config.yaml
n_layer: 23
n_head: 10
n_kv_head: 10
norm_eps: 1e-06
rope_fraction: 1.0
attn_scale: 0.177
bias: "none"
tie_embeddings: true
init_std_down: 0.00381
optimizer: "muon"
lr_head: 0.0141
grad_clip: 1.0
decay_shape: "linear"
steps: 4996
Each number is 200 + 20 x the weight over its row's rms, rounded and kept within 0 to 999. Layers, rows and columns count from 0. The size before them is the row's rms in percent of the matrix's.

# layer 5 attention output (transposed), 320x320, rms 0.136, rows 95, columns 0-159
114,190,234,199,184,251,209,176,192,212,214,222,193,194,210,195,184,190,215,220,215,220,181,231,201,201,218,197,216,196,201,188,202,180,214,232,179,213,180,200,178,198,208,211,213,182,196,241,215,183,201,202,200,198,220,202,167,179,196,209,148,209,229,180,157,219,176,199,187,231,193,226,167,183,189,179,221,185,245,218,213,178,199,188,191,192,190,180,206,177,200,190,168,206,192,182,206,176,215,190,213,193,196,222,218,204,195,189,191,173,220,224,215,218,214,192,221,194,166,188,185,224,193,179,230,200,185,250,179,210,189,177,175,198,188,215,186,217,191,181,175,186,189,188,214,221,188,229,206,183,179,204,199,203,235,198,205,195,198,211,198
# layer 5 attention query, 320x320, rms 0.0927, rows 96-117, columns 0-159
103,194,189,171,196,180,193,236,233,225,190,174,199,205,216,241,184,235,213,225,216,183,188,221,214,193,216,219,176,171,188,221,182,220,198,214,195,234,181,195,192,238,222,220,204,203,199,176,225,216,232,203,205,212,213,187,233,193,183,218,189,193,187,192,199,201,178,225,212,196,220,207,200,163,221,205,162,208,208,168,181,204,196,179,195,191,223,192,209,213,190,195,240,178,212,219,200,184,204,234,172,170,190,228,180,190,197,181,202,209,198,241,219,167,178,165,206,212,209,193,206,211,176,179,199,221,176,224,208,179,221,191,195,209,201,244,179,207,188,216,190,151,203,194,204,218,229,234,219,227,244,232,210,194,208,216,192,218,225,226,202
096,185,217,168,225,215,204,218,224,217,192,197,202,191,206,220,199,157,221,191,207,173,260,169,194,217,205,173,219,218,183,206,167,202,201,182,192,210,193,189,218,189,235,203,222,222,231,221,194,196,245,191,224,211,230,197,198,181,207,189,197,211,224,172,200,194,174,212,204,214,202,222,197,203,228,183,196,182,196,220,224,209,194,211,177,227,215,180,182,224,164,182,201,215,223,172,196,204,170,228,223,169,189,186,164,199,226,198,231,205,223,185,221,180,199,200,190,178,209,168,198,192,199,181,220,206,234,202,210,190,189,153,230,198,163,151,226,193,182,220,184,198,176,200,154,213,167,200,207,194,220,223,211,196,190,200,193,194,197,171,226
097,203,205,173,176,184,188,206,189,201,218,256,145,197,193,219,217,219,178,187,203,199,165,182,181,202,187,207,184,199,214,194,212,233,184,209,222,210,204,216,182,231,196,195,185,187,176,213,202,210,195,225,219,200,220,218,201,213,205,198,200,212,182,236,215,212,213,249,219,206,192,218,199,192,210,206,172,190,192,186,224,198,198,215,201,219,223,185,193,210,202,205,198,167,190,220,201,204,211,198,191,203,253,202,208,174,209,198,191,180,178,194,178,172,210,159,181,196,203,208,208,185,179,181,228,162,191,194,193,229,184,210,176,164,234,169,157,171,179,194,204,131,183,207,221,185,173,200,194,224,182,200,237,179,198,210,179,205,186,185,207
102,203,166,206,193,211,186,197,199,204,199,172,204,185,209,194,210,190,179,205,178,210,167,179,197,203,154,158,215,209,168,182,219,196,184,174,223,208,248,195,189,156,141,172,200,215,215,213,189,208,196,198,171,187,226,210,196,207,199,236,225,199,209,191,207,219,225,220,191,172,215,235,225,213,206,193,210,192,210,197,215,222,211,200,203,203,206,234,204,202,208,222,238,232,181,159,206,184,198,197,209,210,202,160,232,186,154,235,235,236,207,204,186,223,202,205,207,177,200,238,224,175,200,212,218,245,209,193,221,195,207,216,196,221,203,187,184,201,193,202,205,180,223,192,168,200,220,222,223,214,192,223,213,200,211,208,193,165,182,197,208
103,202,205,223,220,212,199,176,206,191,205,185,159,198,208,227,191,186,209,181,187,212,140,183,174,222,194,190,183,196,218,196,187,188,193,207,237,207,191,210,194,191,172,208,168,203,223,205,190,193,201,219,212,206,202,203,163,214,171,212,189,213,210,174,185,204,195,192,198,173,205,195,208,170,207,177,174,173,193,201,209,167,181,211,224,193,218,230,173,180,189,167,202,214,224,175,201,202,187,202,205,200,216,207,150,187,208,205,233,225,189,219,181,217,133,222,203,221,190,172,187,228,211,204,174,196,194,175,189,186,206,196,185,192,176,184,181,154,187,156,234,189,203,181,208,208,176,208,215,178,182,187,196,220,205,210,209,175,170,214,260
101,181,196,194,218,187,223,173,182,217,230,233,224,174,204,161,225,243,165,195,200,177,191,202,205,194,237,208,203,196,227,225,192,196,212,192,184,227,221,194,208,177,210,189,201,174,182,178,206,254,200,194,199,189,190,210,224,224,235,204,205,207,209,174,194,188,201,180,179,187,185,231,194,213,225,196,185,195,198,187,169,183,213,201,214,210,208,226,195,255,208,208,207,172,249,197,188,259,180,181,199,214,161,184,179,207,213,194,201,194,225,183,198,183,256,176,197,205,224,174,177,208,195,195,242,189,209,236,186,232,203,216,186,197,211,217,258,212,207,186,228,194,181,224,212,215,190,181,211,229,180,209,207,185,222,183,176,167,200,207,224
103,203,195,175,246,232,205,197,194,193,199,224,189,216,198,206,196,211,214,227,209,243,199,171,199,216,196,191,225,251,205,232,192,251,152,207,219,233,217,183,187,205,206,199,201,181,194,192,176,224,182,203,203,183,199,222,184,193,203,196,196,187,185,197,182,204,177,224,192,208,189,205,192,229,203,173,201,201,219,219,235,206,177,214,169,214,199,220,188,212,188,180,156,194,196,193,238,220,195,229,188,192,166,183,206,193,196,198,219,232,213,171,179,190,191,217,202,228,200,160,196,187,222,205,203,223,188,193,195,247,185,181,184,198,155,194,174,226,227,199,213,229,172,181,182,221,203,205,216,191,174,177,220,216,208,190,183,225,205,212,186
108,218,160,191,218,202,208,217,213,192,174,206,193,191,163,190,201,213,187,151,133,191,165,199,231,174,194,208,219,169,203,192,215,163,179,187,181,197,162,233,186,219,215,204,201,190,212,213,222,222,188,172,178,208,250,197,190,166,191,194,210,176,206,231,167,174,187,211,219,206,221,195,186,236,226,206,221,199,185,200,182,215,219,184,236,207,196,201,204,223,212,209,188,202,205,187,195,206,196,213,204,201,190,243,191,177,161,185,177,194,167,215,207,206,176,193,188,204,180,191,191,195,165,240,236,184,193,193,184,216,157,185,203,203,178,179,199,213,197,216,193,192,229,223,193,227,191,150,189,188,150,204,206,190,207,189,209,207,197,202,206
095,210,215,174,223,223,196,221,208,217,182,224,185,180,171,222,187,216,215,206,244,181,191,180,211,196,205,253,190,202,191,228,169,174,197,187,194,184,212,216,171,210,219,183,213,212,201,157,194,201,199,240,174,209,250,222,203,177,194,186,215,193,225,196,211,202,204,235,199,173,210,218,219,178,167,190,244,192,162,208,176,178,152,196,208,212,201,184,196,217,200,196,231,208,213,203,189,168,241,216,182,199,180,236,189,195,199,164,203,226,207,191,214,192,189,212,190,221,195,199,182,199,214,197,165,230,220,198,189,212,214,233,180,193,178,268,195,219,174,217,205,196,191,204,216,240,206,181,165,208,232,190,218,219,213,209,200,191,172,192,199
107,183,188,211,199,181,195,186,171,206,214,170,187,190,178,196,192,195,222,178,245,177,200,219,214,209,187,231,177,199,210,203,154,229,181,211,222,201,201,181,196,188,219,175,195,206,189,215,199,187,198,201,197,205,194,207,218,214,213,203,232,212,205,214,156,188,177,198,221,215,204,177,193,166,198,182,181,220,204,228,212,218,217,183,186,194,195,211,204,193,179,190,183,214,174,209,170,214,192,190,243,226,240,172,256,173,226,178,193,188,202,252,193,172,177,187,179,197,209,204,194,226,192,192,208,165,172,195,243,191,201,191,202,206,232,228,191,187,178,205,199,205,223,216,205,182,204,194,221,242,205,224,210,238,191,193,175,206,189,183,201
112,205,209,200,182,214,191,174,189,231,228,208,159,212,203,187,177,215,231,200,209,182,226,247,148,211,228,161,225,237,196,183,189,205,166,212,232,206,169,204,198,196,190,198,154,191,183,155,213,220,199,220,212,213,189,222,178,211,187,203,164,204,251,219,216,211,189,200,217,186,184,243,143,200,221,195,207,242,212,206,180,200,228,175,187,183,182,199,200,187,195,197,207,196,207,207,225,189,241,218,219,209,217,193,182,228,210,205,198,210,185,186,219,170,182,179,217,218,180,212,178,214,202,207,215,218,208,178,200,218,219,207,223,212,206,203,202,189,181,156,189,182,204,181,227,171,206,180,174,176,212,165,208,208,193,188,186,222,178,198,246
108,202,223,187,224,188,241,205,201,212,221,231,208,219,169,222,193,169,191,181,172,210,209,191,233,168,173,210,201,197,203,173,207,202,231,189,176,173,225,188,216,219,217,214,209,191,190,187,223,194,196,225,222,224,206,181,191,145,177,191,185,216,203,184,199,197,193,177,222,228,180,176,178,217,191,182,161,183,216,220,194,226,216,183,202,189,194,213,216,214,190,213,181,218,231,216,208,191,203,216,157,208,181,189,227,169,168,236,183,223,192,182,213,210,179,209,212,195,216,211,216,231,210,164,234,205,176,223,182,197,208,213,195,185,186,183,192,196,229,181,180,217,182,183,205,223,200,224,205,193,212,250,200,237,201,192,198,192,227,183,178
108,224,197,199,245,186,176,217,170,180,204,211,177,182,183,199,193,193,196,229,219,204,197,185,180,201,192,191,207,167,174,207,205,223,202,199,193,200,228,231,220,196,200,180,194,202,209,201,216,196,183,225,189,198,213,196,225,216,184,207,225,180,224,221,196,244,156,223,181,180,195,211,201,180,210,193,194,206,217,212,162,214,209,195,180,192,190,181,213,205,175,235,222,226,219,174,198,187,183,190,187,191,186,185,208,221,198,204,190,171,209,220,255,208,203,217,240,191,185,219,220,201,200,182,199,215,196,166,159,189,154,207,211,210,226,188,146,184,183,209,210,208,160,162,196,210,223,216,229,177,204,176,209,227,194,220,215,203,203,209,221
114,170,175,178,205,180,213,180,188,180,174,220,195,176,180,188,193,172,203,163,169,188,248,251,214,238,200,175,199,188,196,188,203,222,191,206,190,196,164,192,175,237,204,185,201,225,215,210,191,190,192,194,198,214,183,182,182,200,219,186,148,198,219,197,239,196,209,188,183,185,239,218,226,186,196,221,213,187,190,174,175,203,191,165,195,215,208,191,172,193,197,226,236,202,209,191,211,181,198,203,206,234,226,242,229,163,210,184,224,216,223,191,207,179,190,192,199,167,190,150,188,186,209,202,220,172,194,236,222,196,225,224,225,180,217,202,183,190,180,216,186,192,196,204,169,232,213,196,279,223,206,199,244,188,216,231,219,187,177,217,206
107,213,183,237,176,196,175,182,174,226,213,197,196,196,188,216,207,244,194,234,212,216,205,198,185,222,194,177,204,226,205,218,209,250,219,200,201,216,181,230,169,191,185,220,225,225,171,183,220,202,196,143,175,185,189,183,214,193,189,231,218,201,246,213,192,149,214,205,176,201,186,192,198,196,216,202,178,221,217,200,209,216,196,198,220,200,192,197,189,177,198,184,216,239,212,207,201,180,193,201,176,207,160,197,210,203,228,170,201,203,231,192,197,183,194,212,232,174,200,203,199,236,215,175,188,196,261,194,206,182,201,229,211,224,220,208,201,177,187,195,182,178,214,176,178,209,215,222,228,216,179,192,208,212,206,229,192,191,165,203,245
106,193,189,190,172,190,175,181,193,208,219,198,217,171,224,182,182,206,208,241,185,245,222,185,202,198,155,201,182,197,202,167,189,170,165,184,208,198,208,195,208,187,194,183,204,183,196,198,203,214,229,192,193,191,199,188,231,199,180,246,186,173,211,212,199,182,211,229,169,225,218,186,192,218,179,233,210,197,200,178,197,229,189,166,188,207,188,155,144,206,240,172,214,203,194,183,164,184,217,178,172,212,187,213,174,207,191,168,168,181,188,192,196,203,213,187,224,215,156,205,194,180,182,215,203,211,180,204,183,210,227,180,227,191,212,231,197,173,202,209,190,205,194,185,201,178,196,193,203,200,206,225,216,216,172,234,225,203,188,213,224
099,227,219,203,224,202,198,217,180,194,184,239,183,174,210,207,193,206,236,206,243,205,198,178,199,176,160,220,206,202,183,213,179,237,215,183,217,183,222,225,151,200,176,176,197,204,203,187,210,188,201,197,221,211,210,160,169,211,207,212,203,205,185,187,169,204,186,223,182,192,217,179,212,209,170,191,174,228,197,231,216,203,182,216,216,193,212,201,226,189,174,239,227,150,198,176,194,174,184,196,208,205,185,220,200,195,191,180,192,227,215,231,245,215,195,190,190,164,193,204,214,173,191,164,182,211,195,230,202,181,170,174,196,241,163,206,190,169,199,193,187,210,177,178,210,211,174,169,236,212,212,198,229,220,221,195,227,179,227,197,200
095,238,195,184,203,212,185,189,201,222,174,237,178,174,218,209,171,195,196,209,229,194,202,196,201,210,163,214,187,197,200,245,182,195,211,176,190,162,187,223,156,196,212,183,211,191,221,177,214,198,162,190,185,205,179,191,210,216,166,219,231,184,181,178,173,218,169,220,240,212,216,183,205,216,190,173,217,200,216,209,198,217,178,171,200,188,229,175,227,204,202,212,214,193,188,180,230,167,183,213,189,192,197,186,173,171,181,205,198,211,208,218,195,232,187,216,197,189,188,172,205,216,160,198,196,223,179,237,172,185,174,179,184,202,176,214,215,226,189,202,199,231,195,181,202,202,216,209,196,169,217,160,204,218,207,205,229,210,200,213,185
094,199,206,212,193,168,217,195,247,221,211,204,196,189,240,172,228,157,168,206,192,185,212,211,196,202,202,180,175,204,195,172,207,195,211,224,195,192,172,167,195,241,202,182,204,175,230,235,214,232,178,210,219,194,224,175,205,179,219,193,185,203,198,247,209,248,176,187,182,220,222,171,194,206,184,186,209,205,206,184,190,175,200,206,214,188,201,205,169,226,202,184,216,182,238,218,206,223,209,176,185,192,166,172,208,188,209,206,207,172,183,192,213,195,200,182,178,214,207,183,182,197,255,233,184,191,232,196,202,212,228,173,190,204,183,185,182,207,203,223,212,218,187,192,174,217,242,196,183,192,193,205,171,206,167,208,217,209,181,203,211
092,184,199,184,208,198,196,196,213,190,230,198,214,198,201,198,228,220,177,200,206,198,196,211,196,216,196,156,200,213,207,198,225,146,189,193,174,222,193,185,240,199,226,198,167,202,233,183,196,229,221,204,204,197,202,212,236,198,179,231,185,185,208,181,204,173,211,170,216,197,198,196,173,197,223,177,210,194,234,214,174,166,234,194,184,178,191,180,192,206,163,211,192,164,214,202,222,174,192,186,222,227,191,205,197,204,187,192,186,176,191,181,178,206,213,167,190,237,200,225,153,231,198,221,218,216,215,179,210,164,238,218,244,174,223,203,235,205,176,169,225,221,197,199,186,186,213,181,194,206,183,235,201,176,177,180,216,224,200,195,207
093,154,181,209,182,156,190,178,180,166,201,166,208,247,192,197,204,223,222,215,197,206,199,172,171,217,186,191,184,187,240,198,229,228,190,174,242,184,207,217,225,197,193,225,205,170,206,226,189,210,186,210,223,203,216,208,233,222,226,196,195,182,224,246,217,192,218,195,209,190,220,228,195,176,213,199,240,175,203,195,193,191,212,198,209,171,183,221,199,182,210,194,201,201,174,229,206,169,208,206,165,200,190,183,187,216,189,201,239,212,209,228,197,178,204,179,212,254,194,196,179,205,219,180,228,207,235,171,195,224,190,222,160,197,211,200,186,167,222,205,186,196,182,181,221,193,196,208,215,185,214,168,201,166,212,185,157,205,191,195,184
101,227,186,191,208,202,182,212,177,191,211,218,206,199,237,153,227,201,200,215,191,227,181,219,190,195,256,233,241,209,160,208,201,211,205,213,200,220,221,208,222,194,192,205,191,178,198,202,232,188,191,208,160,211,213,217,203,190,202,225,203,205,215,194,178,210,201,183,187,203,213,226,191,181,195,250,190,233,205,195,199,194,210,193,225,215,174,204,212,214,231,217,173,210,209,201,200,204,169,229,242,224,200,198,185,187,226,207,212,203,196,194,202,226,199,208,202,193,230,197,193,180,207,201,218,208,207,225,182,196,190,184,234,184,162,219,207,193,207,215,179,188,223,197,206,195,161,222,204,198,158,218,183,152,191,191,176,169,193,196,198
# layer 5 attention key, 320x320, rms 0.0933, rows 96-116, columns 0-159
100,202,216,203,171,210,204,178,198,215,227,183,211,187,162,160,205,178,166,160,214,199,214,221,190,199,205,174,191,210,218,177,187,198,198,212,211,230,205,200,225,226,201,192,239,162,184,220,190,221,184,248,209,215,187,172,191,220,169,211,201,210,218,206,234,206,204,177,203,181,179,191,206,230,199,202,205,178,212,193,172,213,217,157,214,186,181,195,191,205,191,185,197,258,203,216,191,221,219,194,231,196,192,229,192,218,164,218,185,192,179,162,200,220,178,189,196,192,158,163,214,205,226,204,180,180,204,177,207,223,163,238,189,203,174,195,187,206,206,169,233,196,206,193,226,214,200,208,192,178,170,167,200,196,180,202,223,191,207,198,181
099,186,194,229,199,167,173,181,211,209,200,182,216,194,224,222,210,162,208,172,191,201,208,225,193,169,247,178,230,203,174,180,215,211,220,212,183,202,200,176,184,197,183,220,207,171,179,245,233,184,177,212,209,214,198,228,175,230,250,177,203,196,213,216,174,187,191,213,147,190,197,205,219,191,201,210,207,182,247,213,211,190,212,214,234,179,198,191,228,195,225,209,162,159,184,240,180,257,211,163,220,182,215,188,210,199,185,193,204,196,177,193,195,239,192,183,221,192,236,200,210,185,204,185,208,199,200,154,227,217,221,221,224,186,207,196,235,191,217,193,213,201,222,215,196,222,190,204,193,201,223,233,165,180,206,179,197,179,179,202,208
103,231,190,142,210,236,195,154,208,179,216,207,206,192,192,203,198,193,205,212,167,196,191,192,169,188,232,204,186,202,162,200,221,143,167,194,187,214,236,211,189,152,230,199,184,216,176,230,183,166,188,189,167,194,216,170,204,221,187,242,138,213,207,178,187,195,200,200,164,176,185,183,214,180,195,215,222,230,177,237,168,203,187,225,189,202,167,183,234,210,222,227,185,200,173,183,176,190,198,182,181,226,205,194,228,186,176,157,193,187,193,189,193,168,191,213,184,224,208,202,229,189,191,192,175,218,176,191,209,198,188,210,161,214,171,199,202,199,207,174,165,171,185,224,235,193,211,198,201,188,162,205,179,199,225,176,220,195,195,211,152
095,197,215,203,175,193,191,188,220,206,189,192,214,218,214,188,201,185,202,187,201,188,221,224,164,212,217,197,214,219,216,178,223,242,189,202,173,190,183,217,220,237,185,206,201,201,228,188,195,213,186,222,169,220,192,177,195,171,185,202,241,169,199,183,218,163,208,219,201,226,214,195,194,208,181,218,176,171,200,195,212,182,199,202,222,185,179,197,212,192,209,233,184,172,212,235,191,189,220,219,172,223,180,212,200,178,209,247,216,159,171,172,224,199,214,244,189,174,199,200,186,202,170,181,203,198,175,219,192,243,230,187,190,185,169,209,215,203,206,216,160,187,197,208,189,206,208,239,216,194,196,171,187,209,181,209,184,241,207,209,191
103,177,198,223,218,213,188,196,225,209,209,154,208,233,210,171,206,175,178,202,214,204,206,214,231,201,185,224,175,178,163,171,179,201,169,174,152,183,230,211,189,194,214,181,221,207,211,216,196,214,197,165,214,198,209,191,177,186,195,246,197,217,199,185,220,195,224,175,184,176,192,180,201,177,213,212,183,198,221,209,183,219,210,215,188,193,203,223,213,206,201,181,167,206,188,206,193,204,221,189,214,199,208,175,190,181,200,201,188,212,212,220,211,234,185,196,222,214,206,200,194,228,211,192,174,220,186,210,178,197,176,168,203,196,179,206,202,214,210,184,225,228,195,212,190,179,199,196,239,187,203,222,223,214,180,192,213,171,184,216,168
099,187,224,164,173,165,224,202,234,202,189,210,194,230,212,202,170,212,215,211,229,209,209,206,180,186,184,222,208,190,202,210,218,195,211,209,200,213,161,216,200,235,214,221,204,191,197,194,188,182,166,205,195,245,194,197,186,246,167,193,222,237,190,184,193,217,182,220,210,242,167,199,169,196,224,169,219,193,188,175,221,206,191,207,211,190,235,196,195,205,231,217,213,191,175,202,186,204,201,202,205,195,235,207,209,165,225,208,235,189,185,168,177,191,201,185,204,176,194,203,209,191,220,230,203,164,143,215,214,210,193,195,225,202,174,218,232,187,214,199,202,228,199,198,193,224,204,195,210,202,222,220,192,195,171,178,201,229,227,181,198
110,185,148,177,210,228,191,159,226,199,214,203,171,187,187,232,170,220,183,186,225,207,208,225,169,210,184,184,189,198,199,192,210,211,208,207,223,202,191,208,217,196,190,188,198,201,206,163,233,188,177,196,167,209,209,204,206,195,228,188,209,180,194,184,192,206,198,202,166,201,188,244,216,207,213,208,210,206,202,168,197,203,169,211,218,207,196,182,198,204,189,257,210,164,225,186,222,179,208,182,233,179,219,181,191,177,197,261,156,204,243,179,184,218,178,203,210,200,228,199,219,181,197,215,209,202,190,200,215,218,242,205,202,215,222,199,192,187,225,235,203,237,220,195,216,194,191,196,174,213,217,213,185,189,246,196,222,199,222,153,223
105,191,205,192,216,206,200,183,189,168,213,210,223,193,216,196,172,183,227,212,160,184,183,199,203,203,234,199,190,161,182,193,200,201,168,226,224,204,220,184,181,216,193,210,184,177,175,168,209,198,159,231,188,188,199,205,202,174,190,180,180,204,213,209,203,207,216,188,233,201,195,189,201,212,173,181,216,185,212,202,186,248,192,193,172,181,221,186,222,232,228,205,221,169,214,160,179,209,196,218,192,218,216,211,167,181,217,182,200,168,185,207,217,202,209,196,217,227,199,194,221,150,179,203,193,206,217,212,228,212,188,191,225,261,194,220,198,189,221,225,196,185,132,207,181,177,207,205,246,208,224,201,198,244,210,230,193,234,187,219,191
103,216,228,176,236,201,167,211,175,195,225,223,231,193,211,194,241,231,190,195,191,187,206,191,226,161,186,183,211,169,184,204,215,191,205,210,217,207,227,203,172,191,215,178,176,197,197,178,162,216,205,229,199,175,212,197,209,188,201,207,209,187,197,205,234,205,181,236,223,210,182,217,204,185,204,174,210,185,141,171,220,205,164,213,208,188,200,213,175,178,185,207,197,201,186,167,189,207,218,222,210,170,212,206,181,217,208,213,205,213,256,230,185,197,232,155,211,215,191,182,203,211,197,207,195,180,231,221,190,157,201,206,176,186,204,194,201,178,207,193,210,218,204,171,172,216,174,170,168,192,211,219,219,201,213,237,218,200,239,207,214
108,203,165,171,210,211,206,204,194,191,199,192,205,183,205,219,220,208,208,212,188,188,209,159,166,178,162,191,192,204,207,211,235,210,173,173,193,167,215,203,221,208,214,212,207,197,184,198,222,198,176,203,173,212,206,204,219,197,197,186,201,179,190,227,204,240,193,198,186,190,191,232,203,215,206,201,218,221,197,170,246,198,184,232,200,191,205,212,196,189,224,186,208,231,192,212,227,216,200,203,193,189,199,196,245,191,176,162,231,253,215,216,209,158,175,223,216,173,196,205,200,190,201,175,184,198,215,206,190,177,199,209,226,169,184,210,185,186,221,213,218,207,201,228,230,200,224,182,212,230,225,210,204,179,193,183,186,199,167,222,197
112,232,226,216,233,231,221,239,208,230,217,203,190,183,207,203,217,205,213,176,212,170,194,190,197,218,195,192,200,226,205,227,232,197,196,200,210,188,178,199,160,201,186,254,198,233,190,193,189,166,187,222,205,197,172,208,217,193,213,183,183,178,183,206,183,249,212,219,205,184,219,212,224,209,186,161,193,187,172,189,198,150,196,196,198,224,164,225,191,174,175,230,198,232,188,210,197,220,205,218,218,238,204,171,212,176,171,196,221,203,204,243,170,199,193,197,207,204,205,203,233,286,208,221,218,185,244,169,206,212,174,177,181,191,200,185,229,210,232,231,231,191,191,199,181,220,223,175,168,183,178,189,190,191,204,203,182,190,179,164,212
109,182,206,194,195,208,223,178,191,183,213,204,216,205,198,241,191,216,218,206,159,187,208,210,166,209,215,179,166,212,227,194,198,201,175,184,177,176,193,225,192,212,221,208,208,253,220,169,175,223,211,203,208,211,224,205,230,193,180,212,187,216,203,242,216,203,211,167,242,237,166,203,176,185,206,210,239,210,203,222,197,234,197,209,230,171,229,188,207,239,168,190,222,228,227,235,196,211,201,188,197,214,173,225,179,189,213,215,236,204,202,208,203,198,221,206,195,179,206,171,227,197,205,219,196,179,176,232,200,220,241,204,182,146,202,216,222,236,173,180,206,204,192,238,205,230,204,211,218,199,206,182,251,211,189,192,212,194,221,198,211
108,205,224,150,206,217,165,244,178,172,190,219,195,179,221,200,227,165,187,218,187,189,205,209,185,244,220,208,209,204,145,202,217,185,187,207,231,165,223,201,190,168,199,204,209,202,235,178,222,198,166,207,180,195,190,215,204,179,187,218,198,170,232,192,179,224,216,206,210,200,213,189,222,198,202,184,209,208,186,175,233,191,226,224,219,204,210,217,195,208,195,235,208,194,219,184,183,203,206,224,173,214,217,224,231,191,218,184,167,150,224,185,178,191,189,220,229,197,182,234,190,212,180,197,212,174,216,217,180,194,184,177,209,211,224,202,237,200,175,180,207,182,171,222,219,202,179,190,197,187,202,193,203,201,210,203,201,187,205,214,208
108,160,198,169,200,198,223,202,206,179,216,207,158,221,205,204,203,205,195,183,203,234,198,196,206,149,194,163,199,192,214,223,202,219,210,220,232,193,196,166,224,178,218,217,192,160,190,189,173,182,172,207,220,209,205,178,205,200,196,205,236,193,202,227,190,220,171,235,173,198,220,205,218,159,222,212,202,201,231,216,200,204,174,215,221,184,212,227,181,201,209,197,213,203,191,220,209,229,218,198,188,231,160,196,202,169,197,243,220,188,165,184,202,211,197,194,224,212,215,220,204,219,205,164,173,197,187,190,210,191,216,224,221,200,228,209,211,222,219,188,227,192,160,203,170,188,227,175,177,212,202,172,205,135,250,213,182,182,177,192,197
105,190,204,188,211,208,226,174,188,194,203,206,174,195,202,187,187,190,206,191,181,197,167,185,184,192,214,197,223,234,184,169,214,142,228,218,224,212,182,205,172,166,200,214,193,209,181,198,199,211,203,187,195,198,197,192,203,204,180,179,185,184,212,205,177,205,226,160,188,154,199,177,210,191,180,193,181,204,223,215,193,213,197,191,212,187,194,207,187,186,186,175,206,225,176,203,174,182,160,223,203,192,218,226,210,188,211,175,240,198,216,183,195,225,193,202,200,214,209,272,219,202,178,233,193,196,182,175,204,226,166,214,166,195,213,213,221,211,215,212,181,199,204,217,204,196,194,223,220,167,222,208,203,225,193,196,192,191,198,192,193
106,197,183,231,215,197,220,203,216,205,184,177,173,193,229,173,195,244,194,210,209,191,203,207,191,159,199,229,159,223,193,207,192,170,165,188,183,207,202,222,194,203,207,175,227,192,179,178,216,219,188,194,181,207,181,220,191,192,205,189,190,187,175,208,174,219,219,225,202,205,216,229,200,224,209,187,186,197,211,173,178,187,167,195,216,187,228,223,190,221,191,203,199,192,229,176,186,182,197,204,204,264,210,207,176,238,225,191,167,178,217,191,183,209,207,180,194,219,201,173,160,213,218,242,157,189,206,177,192,222,179,180,184,179,178,189,210,179,203,199,170,219,207,184,198,211,207,226,182,212,217,171,184,199,184,214,225,196,210,215,180
102,189,209,219,258,220,207,222,175,220,209,215,222,191,202,193,198,219,177,189,190,237,190,184,199,198,240,194,199,180,212,220,188,173,156,159,169,222,194,187,188,151,240,206,182,207,216,222,225,185,203,210,213,201,236,248,198,180,231,178,179,177,185,207,171,195,206,199,202,179,219,201,197,172,214,209,213,217,193,177,191,173,194,225,203,201,171,228,175,193,220,202,230,221,194,217,195,242,212,223,164,198,200,152,207,204,212,177,186,201,213,218,199,159,178,133,203,250,187,188,207,233,242,220,192,199,218,175,220,199,207,198,203,202,180,201,230,232,181,228,178,150,220,189,190,189,180,193,186,203,193,198,228,156,200,201,198,233,188,182,196
092,193,230,185,228,215,215,223,169,191,246,200,224,229,184,196,221,202,173,198,217,190,175,203,210,199,195,172,230,230,226,220,197,222,203,214,194,190,205,191,187,179,227,215,169,200,213,196,234,215,222,245,209,176,204,240,224,197,206,179,190,188,196,229,213,175,147,197,229,236,183,166,218,167,196,208,209,204,215,175,187,218,210,196,168,202,185,248,170,225,215,219,203,186,226,208,227,214,190,229,201,217,170,207,168,229,210,215,173,184,226,194,183,192,226,195,193,223,188,194,216,205,211,186,224,197,202,215,190,169,182,203,201,224,213,178,192,145,192,223,200,178,220,212,214,165,177,197,181,201,212,199,214,214,216,189,225,178,207,184,217
104,199,211,206,208,181,231,184,208,180,207,185,202,184,183,191,187,209,220,221,190,202,191,184,194,184,171,214,258,206,204,196,222,218,247,209,163,209,229,211,187,209,200,163,179,186,189,220,205,211,189,206,196,168,189,191,233,214,202,219,211,197,205,235,197,194,215,240,178,188,170,200,227,196,200,217,177,217,217,184,231,215,234,159,213,174,243,198,170,183,197,211,210,193,215,208,199,234,166,191,233,206,202,221,209,227,217,208,205,201,155,190,153,196,196,205,231,202,195,186,200,187,174,186,222,198,197,205,208,199,158,190,230,188,233,218,203,230,221,197,152,213,212,193,195,178,207,210,221,189,181,190,160,202,219,169,191,180,220,199,220
106,213,179,150,167,202,173,209,221,229,234,215,204,184,175,170,234,196,212,163,192,203,206,250,195,188,196,215,205,188,226,211,209,192,194,204,213,211,197,198,198,218,244,213,191,220,208,217,196,200,247,168,184,228,207,229,214,199,187,180,198,238,198,172,148,243,191,218,208,209,179,211,197,173,231,185,184,198,203,204,210,213,217,210,174,217,222,233,204,233,209,191,182,195,210,239,165,207,226,157,180,155,169,208,189,187,212,208,196,204,190,207,194,220,221,231,193,227,189,211,214,201,191,202,196,203,216,175,183,208,211,210,195,223,208,209,211,175,214,197,209,212,183,184,205,207,234,201,219,213,192,217,212,182,218,202,209,188,184,205,188
107,188,191,204,198,207,174,192,208,186,193,209,194,188,203,220,203,210,207,230,199,185,206,172,217,214,220,192,228,192,194,221,205,158,192,227,224,191,215,184,202,197,200,199,207,198,198,203,201,196,188,202,180,192,206,198,142,199,181,219,213,193,210,174,205,194,236,166,189,147,211,221,182,180,183,217,196,235,192,207,192,200,231,215,199,207,177,211,206,207,181,193,212,213,202,209,209,211,190,173,187,211,190,198,224,197,183,204,202,149,175,236,212,174,192,226,174,204,201,218,187,234,209,235,184,230,191,175,193,230,168,200,182,200,207,190,203,200,181,192,239,210,174,221,202,143,213,165,252,175,210,171,187,191,208,183,177,223,203,195,184